Weights of a small transformer language model: 15 layers, MLP 128 tanh GELU.
Each number is 128 + 32 x the weight over its row's rms, rounded and kept within 0 to 255. Layers, rows and columns count from 0. The size above them is the row's rms in percent of the matrix's.

# layer 12 attention query, 96x64, rms 0.221, rows 0-31, columns 0-63
size [ 78  85  86  76  83  83  87  94  88  80  84  84  83  83  95  74  82  94  97  91  84 101  82  81  90  80  94  90  82  78  89  83]
[[122 137 119 173  94  89  69 185 141 101 107  75 162 163 129 116 131 111 100 102 151 162 140 115 154 157 158  71 136 177 136 119 152 160 140 134 133  86 110  95 144 115 161 158  37 175 102 111  91 117  97 117 124 113  79 142 177 120  82 103  84 113 181 152]
 [111 128 162 165 175 158 109 139 169 113  85 149  64 102  79 156 120 133 174 148 165  98  72 147 132 153 136  68 121 106  58 155 149 135 111 159 105 104 140 153 149  81 147 133  55 165 151  97  97 106 112 100 174  90 183  82 128 147 121 133 141 144 136 160]
 [118 152 132 150 150 128 136 162  54 114  90 142 187 186 105 108 108  59 101 155 127 160 131 131 171 172 132 136  85 152 161 163 157  88  90 118 186 110 140  60 139 128 134 122 187 132 144 133 122 127 101 148 214  97 102 117  87 149 143 154 116 130 141  94]
 [120 121 175 121 159  74 187 111  80  80 160 152 148 128 104 126 111 163 152 160 134  94 179 176 106 178 118 121  89 151 154 115  79 102 130 145 129 160 134 102 131 184 108  83 105 117 141 104  71 165  67 105 200 122 125 125 113 156 165  78 147 123 145 165]
 [102 134 131 138 166 161 110 100 122  99 130  95 169 149 104  28 101 188 130 117 119 144 142 153 132 124  90 146  69 191 105 185 154 106  82 136 127 157 157 100 123 123 101 118 148 157 107  84 159 124 110  51  72  81 152 132 103 112  93 106 111 155 156 123]
 [ 87 135 181 101 146 152 177 166 134 147 156 114 125  89 107 142  80  84 135  86  52 157 155 159 166 105 148 153 123 141 125 125 131 109 128 124  74  89  91  70  96  93 136 176 125 126 195  88 139  89  94 117  69 123 131 149 165 173 142 107 145  90 152  98]
 [124 108 122 115 151 104 137 179 124  84 194  85  63 140 127  60 157 121 129 177 132  55 157 127 142 127 131 190 130 208  97  70  79 132 125 106 156 188 111 131 123 151 132 136 102 155 111  82 119 120 104 114 141 128 129  79 143 123 144  91 106 170 116 128]
 [ 97  66  86  95 147  87 141  95  40 115 142 133 135 149 107 133  75 109 106 136 128 144 174 140 148 192 154 140  87 135 145 133 125 177 135 145 161 177 106 139 137 115 178 158 120 155 158 113 137 182 116 113  62 167 154 129 107 101 132 120 199 163 163 101]
 [146 117 112 127 111 146 153 196 119  86 136 135 110 122 114 123 101 140 145 111  72  89 115 177  88 149 174  54 182 126 147  62 112  96 154  97  54  80 136 120 128 104 122 128 190 105 161 125 147 109  86 162 146 140 136 134 129 108 128 163  67 130 192 135]
 [137 191 138  87 167 115 155 104 158 124 164  93 135 129 139 103 131 169 138 129 164 108 133 144 201 154 146 133 151  53  77 149 149  89 157 120 163  80 117 139 119 147  67 178 140 133 144 154 119 196  92 103 127  72  87 105 143 178 148 107 132 144 178 153]
 [119  93 139 123 138 121  77 154  94 156 151 100 133 105 105  98  84 120 140 129 102  73 103 133 160 195 150 130  84 141 154 105 143 150 119  32 132 120  96 214  65 163  86 120 141 145  28 138 135 149 129 109 136 123 150 107 129 143 132 129 100 141 115 133]
 [129 106 128 181 148 103 120 235 154 102 141 104 122  81 160 109 164 146 136 136 172  98  91 146 110  86 158  35 145 143 115 128  77 121 128 166 143 136 105 121  70 116 122 154 157  95 167 130 149 153  93 136 137 139  65 158  90 141 149 174 117  98 127 139]
 [135 136 129 141 151 103 176 106  69  84 159 129  71 175  98 130 139 154 137 125  95 168 114 128 124 141 136 190 105 148 125 189  88 169 140  59 137 157  88 100  74 122 169 140 136 117 120  98 105  66 148 133 130 201 116 102  83 126  94 134 137 150 182  99]
 [127 115 168  94 174 137 108  97 168 185 147 173 129 100 129 138 154 142 118 128 101 104  77  46 211 156 189 121 178 143 136 119  77 149 158 150 173 109 131 129 120 124  83 108 149 135 174 126 130 131 103 173 136 107 134  87 121  80 130 141 122 143  57 112]
 [126 115 187 131  64 118  98 107 148  58  81 131 146 116  88 120 154 114 164 210 136 135 141 104 138  96 102  45 107 108 112 124 126 115 150 139 145 114 149 163 138 204 142 138 149 125 161 138 116 108 148 121 127 107  81 118  96 156 139 189 154 129 207 110]
 [123 129 140 137 145  93 158 127 117 101  83 123 130 100 114 170  76 131 179  95  90 122  92  68  54 100  99 137  95 125 139 150 132 136 133 160 203 185 133  71 160 148 176 131 136 146 152 171 131 125 147  61 124 146 110  80 182 131 163 126 126 152 185 138]
 [ 76 116 156 137 116 117 100 111 121 136 158 126 149  89 169 105 149  98 102 119 131  80 120  53 142 146 127 156 135 166  76 136  93  70 149 156 140 102  66  75 148 140 130 110 154 148  98 131 111 159 119 137 121 119 102 218  73 177 108 117 143 110 145 209]
 [ 84 112 145 148 140 132 166  63 155 133 121 158 118 190 128 121 140 106 152 137 164 167  77 146  90  98 149 111 143 150 170 119 176  78 205 112 174 147  84 147 154 113 128 132 104 123 121 172 161  75 125 142 105  83 128 170 182 138 178 118  88 169  85 129]
 [124 128 165  99 138 125 115 141 126 152 130 128 186 133 231 166  94 161 117 122 161 111  88 137 134  96 132 153 188 148 104 102  78 146 148 113 108 160 130 128 165  83 129 174 119 150 192 111 111 136 125 188 180 149 169 100 146 177  82  70 143 136 155 145]
 [127 159 147  53 119 147  91 129 201 133 118  97  84 130 133  97  61 128 149 154 145 175 116 140 123 131 123  73 106 169 161  99 140 112 140 149 119 133 104 113  98  93 144  80  95 153  31  79 174 172 115 157 144 115  93 114 122 161  91 102 138 158 151 132]
 [153 176 143 139 121 151 169 159 116 128 151 125  91 114  99 111 119 165 128 212 170 148 118 102 144 113 137 140 165 172 102 132 121 179  63  84 110  94 139  99 102  61  96  84 145 140 140 163 125 179 107 206 102 175 154  85  96 140 136 138 109 138 150 166]
 [127 174 118 134 190 100 155 112 131 176  43 198  83 151 141 103 102 142 114 156 124 199 125 161 141 144 121 144 123 128 142 127 104  70  94 138 138 138 144 143 159 148  87 174 141  95  92 112 158 109 124 159 112 125 113 158  69 163 108 182 109  68 140 160]
 [105 110 130  90 174 124 114  69 142 119 175  83 152 152 116 190 103  94 115 114 161 101 163 120 121 109 190 170 135  85 108 115 125 109 121 171 116 171 129 180 121  39 141 126 131 139 138 124  70  90 132  90 103 131  96  64 103 159 180 157 131 111 151 156]
 [180 168  95 144  77 181  88 117 145 118 138 151 109 149 144 105  96 171 166 115 114 145 110 108 131 169 159  93  75 112 173  92  65 123 170 112 140 103 154 140 157  69 106 128 113 165  92 116  90 124 159 131 148 104 113 204 123 136 117 161 132  59  85  92]
 [155 201 136 174 135 127  80 123 131  99  96 145 133 191  84 113 101 115 112 155  86  79 116 103 136 148 128  65  97 162  47 150 142 119 123 153 182 142 143 140 140 157 181 104 154 128 157 135 163 134 124 158 112  82 139 142 143 110 109  97  47 120 102  84]
 [104 140 120  91 175 154 115 193 146  87 100 159 121 148  90 103 117 112 160 110 122 154  99  76 141 123  66 137 151 156 125 176 171  95 188 166 125 109 104 180 156 189 105 151 114 161  80 114 151 136 112 141  89 123 142 167  99 113 181 145 100 122  53 142]
 [136 110  80 139 161 151 116 170 162  88 170 149  95 118 141 118  86 135 124 154 117 165  71 182 202 132 108 143 147 126  94 126 162 114 122 118  80 109 171 173 123 105 152 110 100 109 120 142 114 204 206 106 158 168 106 164 168 147 100  95 100  77 143 128]
 [112 117 146 157 156 113 132 102 123 110  80 196 150 119 173 141 140  91 146  89 107 163  89 139 120 128 152 105 109 199 108  58 173 122 200  87  93 119 159 102 125 148 122  68 190 172 133 126  97 168  91 125  96 170 143 118 104 127 107 115 149 117 177 155]
 [147 173 109 155 119  87 107 113 158 188 120 103 145 101 114 103 151 159 174 125 115 121 100 144 146 130 182 168 129 111  79 133 141 103 193 166 117 149 125 127  82 162 132  46  80 135 134  95  92 171 139 181 123 104  99 119 137 190 145 127  79 154  91 186]
 [108  92  66 190 147  87  80 159 172 100 136 100 137 118 117 136 152 112 123 132 165 115 120  67 138 176 117 163  70 149 189 116 140 102 103 153 149  69  99 153 144 105 129 129 110 186 163 120  83 118 121 176 108 121 115  84 119 123 133  87 133 136 184  66]
 [ 69 125 126 165 115 118 100 163 155 147 142 143  85 152 133 172  55 117  95 134 149 113 157  99 126 105  96  90 128 122  58 156 135 121 197 126 162 113 202 184  89  88 128 131  91 189 134 130 131 128 139 167 130 124 122 128 125 100 125 182 128 187  78 143]
 [201 115  99 132  79 141 145  92 139 162 150 140 137  89 159 120 158 164 134 108 153 133 164 151 119 162 123 184 135 160  91 129 181 145  67  73 107 178  90 125 123 119 156 118  83 173 153  88 169 109  95 123 172 130 107 141 172  89 200 120 119 151 161  99]]
# layer 12 attention key, 96x64, rms 0.233, rows 0-31, columns 0-63
size [ 76  88  93  75  79  78  89  85  91  75  84  89  91  86  86  80  82  94  91  90  82  92  81  77  93  89  91  87  87  78  89  79]
[[ 84  68 177 135 119 150 113  96 174 195 150 181 124 116 110  92  94 105  57 175 147 167  98 118 130 115 153 102 120 143 128 108 157 118 117 115 109 102 132 143 113 149  84 156  61 156  82  70 130  82 128 127  86 138 107 113 129 131 157  70  84 116 151  84]
 [107 103 130 112 206 146 121  97 131 143 113 147 119  73 101 123 118 134 136 150 126 115 131 161 126 168 178 105 149  90 120 146 174 174 144 128 119 136 139 163 232 116 136 104  41 171 126 139 111 183  85 119 160 104 131 108 132 181 188 110 124 171 142 125]
 [117 132 185 112 122 112 142 163 148 140 198 137 151 148 135 187 132  90 104 122 149  83 130 143 171 183  95 148  48 106 121 100 116  86 127 133 163  85 150  83 103  98 121  86 104 116 155 128  75 123  92 106 106 134 157  95  67 139 163 122 122 182  99  73]
 [156 138 146 120 118 131 156 195  85 139 111  83 138 115  97 131  95 178  77 117  52  96 166 157 171  86 125 108 155 103 124 123 131  93 151 102 160 134 105 103 107 162 152 148 118 120 132 104 116  99  63 166 106  98  57 137  68 196 139 102 127 109 125  84]
 [ 49 109 128 139  83 166 154 135 119 139 136  70 195 100 203 126 147 133 134  69 140 165 130 165 187 134 115 123 127 127 106 149 146  98  72 114 146 118 132 199 137 103 106 142 170 130 156  95 106  69 157 154 106 149 119 125 107 151 176 136 164 137 144  84]
 [173 125 119 102 136 197 116 123 154 111 222 112 174 125 117  94  62 125 123 133 102  61  64 130 153 151 118 196 166 106 116 139 159 127 110 140 110 136 122 115 169 157 100 103 123 129 177 118 162 116 145 108  93 141 137 172 137 134 114 108  97 116 191  74]
 [145 106 132 191 127 133 140 186 119 125 151  92 140  83 126 111 128 144  81 151  99 111  97 146 135  94 140 165 148 116 131 120 102  95 110 102 141 102  78 177 103 108 143 184 166 148  42  85 130 134 187 150  79 105 132 129 122 188 124 139  78  89  78  74]
 [196 112 108 155 124 119  70 159 111 145 131 111 170  99 187 142 122  96  44 144 176  94 150 166 114 138 147 184 120 134 102 159 114 132 188 128  79 135  77 146  98 110 146 114 105 119  66 117 139 101 154 136  88 159  74 135 149 112 136 101 192 131 121 151]
 [146 133 128 141 117 123 156 116  74  85 173 148  72 105 111 115 128 115 104 148 113 121 111 156 102 138 179 148 150 124 133  81 129 142 160  50 133 127 157 101 121 148 169 107 179  55 172 103 147 148 117 106 134 115 176 124  99  89 125  66  30 147 156 104]
 [ 92 127 152 126 139 128 162 165 137  77 123 112 179 108 174 141 120 159 128 130 117 144 113 154 107  89 117 124  44 147 106 144 204 108 146  82 133  96 149 139 107 155  73 142 176 122  77  84  97 165 132  75 173  99 102  85 109 154 135 104 152  87 192 129]
 [135 118 144 114  79  91 133 207 103 120  84 139 119  94 101 156 163 123 146  89 174 108  90 133 162  95 112 158 140  65 127 114 144 194 137 104  96  89  91 141 130 126 175  99 181  85  63 114 101 107 156 145 168 147 103 111 133 171 128 171 132  87 178 120]
 [158 176 144 128 121 124 163 122  98  64 182 124 126 122  82  85 141  78  94 112 177 144 126  88 158 136 181  54 168 155 145 164 101 155 133  91 136  75 155 150  91 116 126 120 140 137 208  81 142 185 131 146 161 112 115 139 106 159 139 145  91 100 143 112]
 [152 114 180 160 102 106 125 114 161 162 120  82 129 147 108 151  99 137 108 167  97  69 102 118 102  55 103 195 120 102 121 197  86 116 167 106 127 146  96 178  65 106 178 141 161 145 121 151 146  87 171 116  93 165 113 138 109  93 123 153 102 174 120 112]
 [126  87 143  99 162  87 107 115 119 107 157 165 168 100  92 173 186 162 102  80  80  80 135 149 146 137 150  63 149 116 125 152 124 165 104 140 151 168 106  28 120  88 105 164 166 133  96 143 123 174  98 138 131 144 103 139 177 119 124 178  99 107 112 152]
 [176 109 106 145 131 194 140 105 141 107 107 107 139  79  80  87 103 121  84 134 123 118 160 151 117 161 135  59  63 140 135 118 159 131 127 183 197 136 164 180 117 185 126 144 147 144  92 170 136 135 116  92 134 105 153  92 115 168 105 113  96 169 155  63]
 [129  76 128 161  87 141 130  97  92 136 135  76 124  86 111 204  85 175 189 173 112  86 134  58  82 145  71 148 108 140 135 118 117 107 116 131 142  88 146 118 155 154 143  71 127 153 184 106 174 132 142  96 115 128 111  98 179 155 144 104 144 170 114 115]
 [128 104 141 119  90  76 122 102 132 117 140 176 186 138 160 106 137 126  72  57 140 110  78  96  88 158 139 136 136 193 121 167 134  64 131 157 161 159 119 138 143 117  97 156 118 138 131 148 128 127 103 161 157  85 145 108  56 156  87 132 109  82 205 145]
 [185 123 148 151 118 108 105 114 133 116 172 130  83 169 141 192 168 183 131 102 102 124  83 102 144 155  68  86 147 129 157 106 113 108 130 117 133 157 175 142 146 109  96  96 128 145 111 104 158 125 116  72 147  61 210 177 156 122 141  88 162 178  98 122]
 [139 148 165 113 131  34 159 140  83 113  94 116 188 100 131  90 128 147 122 135 119 118  75 151 126 131 178 123  69 147 121 123 130 146 102 125 112 191 155  96 137  92 144 194  74 156 171 129 143 121 125 109 126 119 123 182 146 111 123 100  77 111 112 210]
 [ 97 147 162 134 126 145  66 125 180 128  88 122 140 126 152 126  85 111 124 115 128 101 126 152 172  85 151 156  77 121 167 144 164 140  76  57 123  88 141 138  73  69 149  64 100 113 126 144 109 136 142 158 143  80 135 179 175 154 132  81 128 124 178  75]
 [ 97 180 155 195 105  84 148 145 131 101  89 143 113  83 112 107 161 132 105 121 149 137  95 179  98  93 110 134 154  85  71 158 136 148 129 124 165 122 122 150  72  83  73  92 138 136 158 197 118 165 159 148 142 168 118 156  88 149 176 137  60 139 107 148]
 [ 70 201 146 105 120 102 115  93 170 100  68 165 142 130 152 146 145 134 104 137 108 118 154 130 149 203  85 176  77 146 143 162  77 133 104  89  98 178 108 137 130 175 121 115 177 116 152 121 127 158 112 170 166 114 152 198  74 121 135 141 121 150 110 110]
 [154 108 126 136 146  90  42 133 144  77 123  63 143 126  79 167 102 119  97 148 143 143 118 183  90 104 114 106  98 123 128 130 109 129 150 132 107 144 158 148 197  97  64 143 166  96 131  86  95 137 156  83  77 152 118 104 115 187  95 167 166 137 100 162]
 [134 134 145 107 109  86 142  84 145 151 111 225 141 109  75 105  80 110 118  87 132 198 128  84 154 133 121 145 161 108 155 108  87 151 175 109 174 120 150 130 141 103 144 123 127 100 138 106  89 148 141  98 186 145  65 141 155  51  95  93 162 120 131 110]
 [ 70 122  99 108  91 132 150 164 117 173 157 171 178 121  68 120 169 135 120 136 123  98 144 125 132 190 138  91 120 103  89 127 128 132  93 133 122 153 163 166 122 100 116 113 105 112  95 124 168 159 140 144 106 164 128 102 132  92 191  15 112 149  98  71]
 [116 112  58 110 108 108 108 132 124 106 186 213  90 115 149 106 115 116 141  97 108  44 140 108 110 179 133  86 104 105 147 137 178  91 119 132 104  82  99 183 147 157  79 129 165 133  85 148 141 123 110 155 106 111 123  75 143 124 195 130 158 124 101 104]
 [107  93 114 155 161 138 151 150 187  92 129 120 102 160  89 125 117  93 170 161  99 123  54 107 188 161 146 157 114 139 120 112 151 155 126  89 128 134 107 203 136 111 140 160 111 108 159 190  94 190 163  92 126 138  58 143 133 128 143  82 157  80 145 100]
 [126  58 124 131  99 134 109 125  83 152 140 157 152 143 174 122 149 135 101  88  76 126 107  84 143 101 191 132 131 190 121 105 158 171 131 123 128 146 179 156 100 158 153  67 168 146 141 194 164 173  87 116  92 159 131 178  78 147 108  95 124 134 107  88]
 [118 160 104 132 132  71  96 147 179 121 119 155 187 166 100 139 120 158 135 134  90 174 120 149 156 123 141  85 156 154  97 145 138  98 115 134  54 120 192 165 120 146 184 108 135 182 110 128  81 153  92 175 211 134 111 112 141 189 121 155 103 115 152 132]
 [113 135 168 137 166  94 110 130 148 148  74 134 116  83 118 156 174 108 116 130 111  86 102 176 128 150 153 165 129 173 187 111 158 108 109 178 164  21 177 159 141 109 174  97  97 149 134  59 123 124  83 109  98 156 112 110 118 117  98 139 138 142 158 156]
 [103 118 106 141 143 124 160 104 147 171 159 127 132 115  66 153 115 115  65 135 143 147 127 160 140 109 161 126  66 162  90 102 108 176 120  67 108 114 140 170 198 148  90 124  97 147  83 172 108 196 135 142 121 107 117 122 193 117 130 174 157 169 135 191]
 [131 108  87 100 128 133 148 122 148 168 113 126  75  66 142 103 110 141 138 120 187 162 140 122 103 111  90 158 185 109  80 119 139  96  69 120 179 152 135 110 123 133 189 107 147 112 115 105 188 152 116  47  90 137 129 154 149 184 180 128 146  69 100 139]]
# layer 12 attention value, 96x64, rms 0.227, rows 0-20, columns 0-63
size [102  84  87 107 101 101  82 104  91  75  97  87  80  84 105  91  95  82  91  86  82]
[[105  86 103 153 182 126  31 183  95 139  80 146 170 123 113 140 133  92 135 166 132  94 113 159 102 118 103 139 116 155 104 181 128 129 108 132 108 154 126 127 122  82 126 144 228 134 120 109 116  91 146 132 161 107 137 177 137 153  98 132 145  53 150 167]
 [ 66  83  89 113 140 132 132 126 135 140 121 212 129  58 169 120 124 112 119 145 133 125 144 148 167 154 164 103 108 130 134 182 155 150 141 186 137 111 182 110 143 104 130 114 146 206 164 103 156  62 170 121  97 104  63 142 146  94 102 132 113 129  95  94]
 [148 146 102 123 122 174  98 140 147 100  97 114 120 141 106 138 119 198 149 100 101 109  77 164  97 177 142 165  91 145 142 118 112 130 126 123 162 116 190 133 159 164 101 156  88  82 152 127  72  87 196 132  96 156 127  55 130 195 146  83 122 129 170  95]
 [140 101 136 135 172  91 105 124 116 175  90 155 111 128 186 130 108 132 156 137 126 134 159 227 155 126 163 137 180  65 102 176 144 136 103 128 118  73 116 102 128  94 172 133 147 108  92 108 167  93 187 131 116 114  76  99 115 131 121 112 124  43 127 146]
 [170  90 194 123 120 168  95 170 163 156 166  67 156 175  73 135 100 136 100 151 138 125 157 110 120 167 162 145  94 138 150 105  72  87  98 114 125 108 117 211 165 161 147 148 125 101 176 116  79 157  85  88 114 147 133 130 124  88 133 118 128 164 112  92]
 [110  77 132  67 128 140  90 127 141  88 123 121 139 104 181 163  63 121 101 157  96 165 120 150 124 111 111 104 165 188 132 159 173 153 116 136 178  80  80 120 167 116 137  70 186 181  71 130 131 134 160 173 124  85 101  97 133 123 113  80 136 161 120 128]
 [141 135 136 132  99 101 136 181 120 134 127  95 141  94 105  80 156 106 144 164  79 192 153 113  90 137 150 135 184 133 121 125 113 147 152 133 119 131 149 168 145 171 140 140  64 149  75 121 161  81 127  95 108 111 115 153  61 145  82 212 102 161  67  90]
 [139 175 212 119  74 183 177  94 145 129 192  87 115 148 128  75 128  63 157 130 114  98 158 145 165 118 123 116 102 151 120 114 138 112 136  69 133  80 185 119 117 150 105 129  70 163 140 152 138 122 106 114 184 162 155  99  96 122 100 120 146 131  87 127]
 [143  54 122 125 128  97 135  88 142 134 140 135 162 141  95 104 101 126 108 127 150 137 162  82 107 238 113 105 147 192 118 166  57 164 112 142 137 139 151 190  89 115 150 141  85 127 112 116 131 151 138 139 127 170 123 139 128 166 103 221 137 139 121 134]
 [109  72  61  57  96 201 139 144 137 147 106 122 151 144 122 119 171  69  84 147 124 119 138 122 104 128 132 122 148 101 165 109 118 126 117 126 100 102 130 114  87 103 131 125 139 150 124  79 116  81 203 136 150 118 113  67  82 145 121 102  32 124 111 134]
 [118 166 116 114 151 130 112 137 108 108  99 172 104  93  92 141 128  62  95 156 144 169 110  95 161 119 139 153 120 132 140  87 106 133 150 126 160 170 121 164 119 121 147 133 202 193 170  73 149  73 224 173 128  75 160 130 119 102 130 138 107 177 145 132]
 [ 85  60  85  62 181 117 145 122 176  93 110 173 153  97 125  85 128 149 135 179 145 178 139 152  69 126 123 147  96 167 158 130 164 127 159 135 169 146 142 148 172 153  67 108  92 132  90 116 122 136 142 152 176 155 131 157 124  77 115  98 103 158 156 163]
 [176 141 191 130 143 175 144 190  76  85  87  91 135  88 115 107 184  84 133 126 193 100 164 125 141 105 137 171 197  95 130 127 162 125 149 122 165 158  68 116 116 134 147 102 147 100 163 101 128 136 148 138 175 117 169 185 138 146  84 152 123 137 132 137]
 [155 110  65 157 131 120 153 142 188 128 129  94  87 107 111 199 101 101 114 146 106 170 129 130  95 167 146  90  90 143 158 156 114 203 145 127 110 124 176  87 129 193 111 128 145 136 188 139 148  78  95 127 140 155 157  95 103  89  69 146 119 110 166  98]
 [155 103 142 133 111 139 165 118 200 115 109 152 128 102 148 126 118 120 133 201 132 158 119  97  90  97 143 111 125 123 161 131  80 167 144  98 110 100 102 114 124 150  55  76  99  91 140 176  57 200  96 151 114 132  60 115 132 157  65 149 151 138 131 126]
 [148 126 168 164 144 143  95 145 123 108 100 175  71 158 132 124 185 153 122 127 109 165 156  67 125 135 137 175 140 143 128 157 147 120 137 115 109 158 104 121  41 165 117 188 115 146  70 148 162 171 169 140 168 111 105 116 119 117 102  53 181 157 131 175]
 [143 133 144 136 130 131 143 125 180 166 113 116  86 187 163 121 129 128 113 158 111 101 134 146 167 170  87 140  56  98 137 122  72 125 151 129 119 155 162 183  82 136  53 115 110  62 168 196 117 140  92  74 129 106  99 153 138 178 157 113 149  97 103 118]
 [108 169 113 121  89  75 147 111 141 158 123  95 110 145 124 130 101 104 126 140 130  36 124 123 156 172 164 171 145 186 113 156 102 196 116 102 173 110 165 100 179 112 136 111 148  36  83 118 117 150  95 118 118  77 156 124 105 167 122 150 132  97 141  94]
 [ 83  56 165 101 116 144 144 111 154 149 159 193 108 122  88 126 177 155 161 131 167 120 126 165 158 153 157 132 112 139 117 226 128 134 133 136  97 158 148  92  85  91 167 115  96  61 108  99 113 118 118 126 121 171 171 147 136 149 160 138 143 166 139 192]
 [115 108  91 174 177 152 163 112  91 137 177 172 113 216 152  70 116 139  93 152 132 129 140 120 104 158 110 154 153 139 128 155 103 143 130 185  97 138  43 206 140 152 103 143 110 143 121 146 127  95  94  66 156 136 152 112 127  95 135 100 168 131 144 150]
 [116 126  78  84 124 139 122 132 162 146 135 144 125 125 121  93 105  88 192 150 135 179 132 135 239 173  56 168 148 170 163 127 135 134 131 125 101 166  29  92 132 164 102 128 120 115 147 143  97 152 151 107 147 144 103 124 103 151 139 156 133 141 166 117]]
# layer 12 attention output (transposed), 96x64, rms 0.195, rows 0-19, columns 0-63
size [ 99  88 101 107  90 106  89 105  96  73  96  93  88  89 107  96  94  86  95  99]
[[125 189 123  46 117 139 148 171  83 137 113  92 149 109 137 110 194 147 149  90 136 115 195 107 144 136  76 106 123 117 128 150 120 143 192 124 126 153 116 170  96 177 115 108  62 182  94 159 136  91  92 145 129 140 113 133 104 126 121 176 127 158 189 156]
 [154 104 148 166 180  74 149 169 118  51 115 102 145 168  78 105 148 126 173 108 148 116 148  94 119 115 131 114 105 209 156 150 138 150 178  63 152 124 162  98 104 133 133 161 143 103 138 180 136 124 121 128 187  94 168 118 113 197 108 168 114 134 135 133]
 [140 153 136 167 161 114 127 111 218 235  94 132 122 101 144 150 124 122 135 108 164 126  96 159 163  58 119 111 183 101 103 113 119  73 144 135 171 148 108 179 139 120 126  96 159 132 140 115 163 158 169 138 103 133 159 135 125 101 138 154 181 109  73 116]
 [127 108 102 145 169 101 156 129 126 163 134 112 109  95  64 109 182 176 110 139 142 111 168 107  45 110  99  94 113 188 154  96 141 122 146 130  58 107 105 132 117  91  95 119  62 186 140 173  86 151  82 129 121  90 152  97 127 137 176 128 136 168 137 143]
 [138 111  74  94 121 102 136  76 133 142 165 147 142  98 167 117  75 121 112 153  87 168  65 127 178  88 120  90 179  59  84 143 187  91 101 132 150 165 160 109 157 101  94 137  90 138 116 178 149 114 142 177 148  91  88 121 168 122 164 156 136 113 137 131]
 [ 82 185 115 169 148 159 162 143 129  95 121 122 150 142 111 103 150  72 121 111 145 153 112 117 115 124  90 163  71 101 199 149 148 113  83  58  87  89 150 125 112 104 122 141  87 149 131  89 168  96 106 133 116 105 137 166 108 177 105 216 114 154 171 109]
 [129 119 114  63 148 138 131 116 119 149 170 166 106 127  79 112 102 174 193 160 153 107 164 152 184 149 168 138 151 122  57 126 130  93 110 138 110 100 133  96 145 126 170 137 192 139 161 151 150 122 129 101 118  70 111 142  81 167 125 101  48 110 183 150]
 [111  96 153 168 103  73 172 126 102 136 167 123 103 105 135 143  80 181 121 116 120 126 134 149 130 194 163 175 123  57 147 163 132 146  94 147 123 159 172 120 106 134 110  94 205 131 153 137 134  88 115 133 135 153 146 152 209 184 146  97  64 118 140 114]
 [ 87 106 161  85 126  79 124  92  63 137 125 168 150 110 160 106 146  94 130 122 104 118 143 143 169 112 127 103 159  80 141 102 147  82 160 137 110 127 202 124 190 128 158 195 144 110 147  97 114 122  77 136 161  75 141 129  31 151 133  94 115 138 132 153]
 [ 34 129 207 136 126 142 118 105 150 116 176  95 121 147 125  97 146 128 173 108 102 133 135 132 153 139 133  46 174 137 104 133 174 116 109  87 163  71 148 138 129 116 142 112 176 154 100 171 146 159  91 100 118 128 200 141 190 161 155 134 121 149 126 123]
 [160  96 117 165 125 130 126 101 148  54 141  84 152 151  85 104 126 105 185  81 128 155 146 105 154 148  87  79 126 131 118 135 199 114 147 159 187  96 120 146  98 152 149 137  72 131 119  72 161 118 111  37 103 156 161 150 132 144 120 146 147 101 133  79]
 [139 155 127 140 120 165 101  94  44 150 121  64 139 142 151  90  98 123 182  76 113 127 113 123 128  97 114 133  66  98 171  82 123 108 122 102 118 138 142 106 111  52 205 156 142 156 126  90 162 111 150 111 141 129 127  85  83 136 101 148 195 128 127  95]
 [100 122  93 132  68 119 119 148 122 100 142 142 189 132 168 122 131 172 171  91 110 124 165 176 141 166 135  99  86 125  70  99 160 130 107 101 134 118  94 157  89 113 115 104 139 123 162 139 131 125  55 155  83 165  94  86 119 107 126 139  36  86 187 136]
 [130 157 200 153 160 128 131 108  62 162 148 138 167 138 129 120 114 112  99 172 182 153 173 106 115 139  91 170 151 165 171 159  97  82 120 132 201 117 144 146 112 137 153 142 151 131 121 121 157 122 192 152 139 109 130 151  86 142 187 169 131  93  49 121]
 [ 86 150 171 126 143 172 117  77 118 168 179  90 124 125 158 108 134 121  90 145 133 144 150 204 119 131 177 176 127 181 126 139 137 110  82 122 132 180 103 102 201 138 179 174 148 111 121  99 180  78 126 124 159 121 131 105 166 122  91 128 132 177 116 183]
 [142 198 135  79 107 164 150 166 135 113 143 125 138 105 152 142  63 178 168 156 148 107 194 176  66 112 157 107 139 153 104  67 103 142 156 116 109 120 110 128 138 152 170 122 145 117 195  98 148 115 171 150 165 183 175 134 131 139 152 142 120 152 187 118]
 [162  80 157 103 142 145 139 129 164 188 122 106 137  75 152 165 148 176 108 125 139 131 164  90 113 114 152 152 167 141 147 137  93 133  78 182 127 200 149  40 144 199 111 117 146 135 108 125 138  87 107 187 148 151 140  91 167 115 127 135 165 130  80 130]
 [ 64  89 103 110 137 110 144 122 134 159  62 144 128  84 145 160 157 108 136 132 215 171 158 136 163 121 116 127  94 113 138 161 126  89  81 143 124  99 122 145 118 141 117 103 119 152 182 116 122  76 118  86 145 112  60 113 111 160 160  46 136 131  81 175]
 [ 91 150 153 153 131 102 120 164  66 160 115 125 112 115 143 129  88 115 112 138 135 107 136 157 148 136 137 117 198 138 178  59 147 204 194  86 163  73 181 143 141 108  92 139  83 142 169 108 106 135 110 177 150 134 150 109  98 143  93  98 119 130 130 194]
 [146 184 144 106 153  94 133 143 102  77 120 148 128  67 116 180  87 173  49 106 101 113 144 153 127 154 131  52 110 121  84 124  67  88 130 105 122 160 130  78 139 118 108 162 156 108 137 127 122 203  99 181 149 128 117 157  69 136 133 139 140 121 127 100]]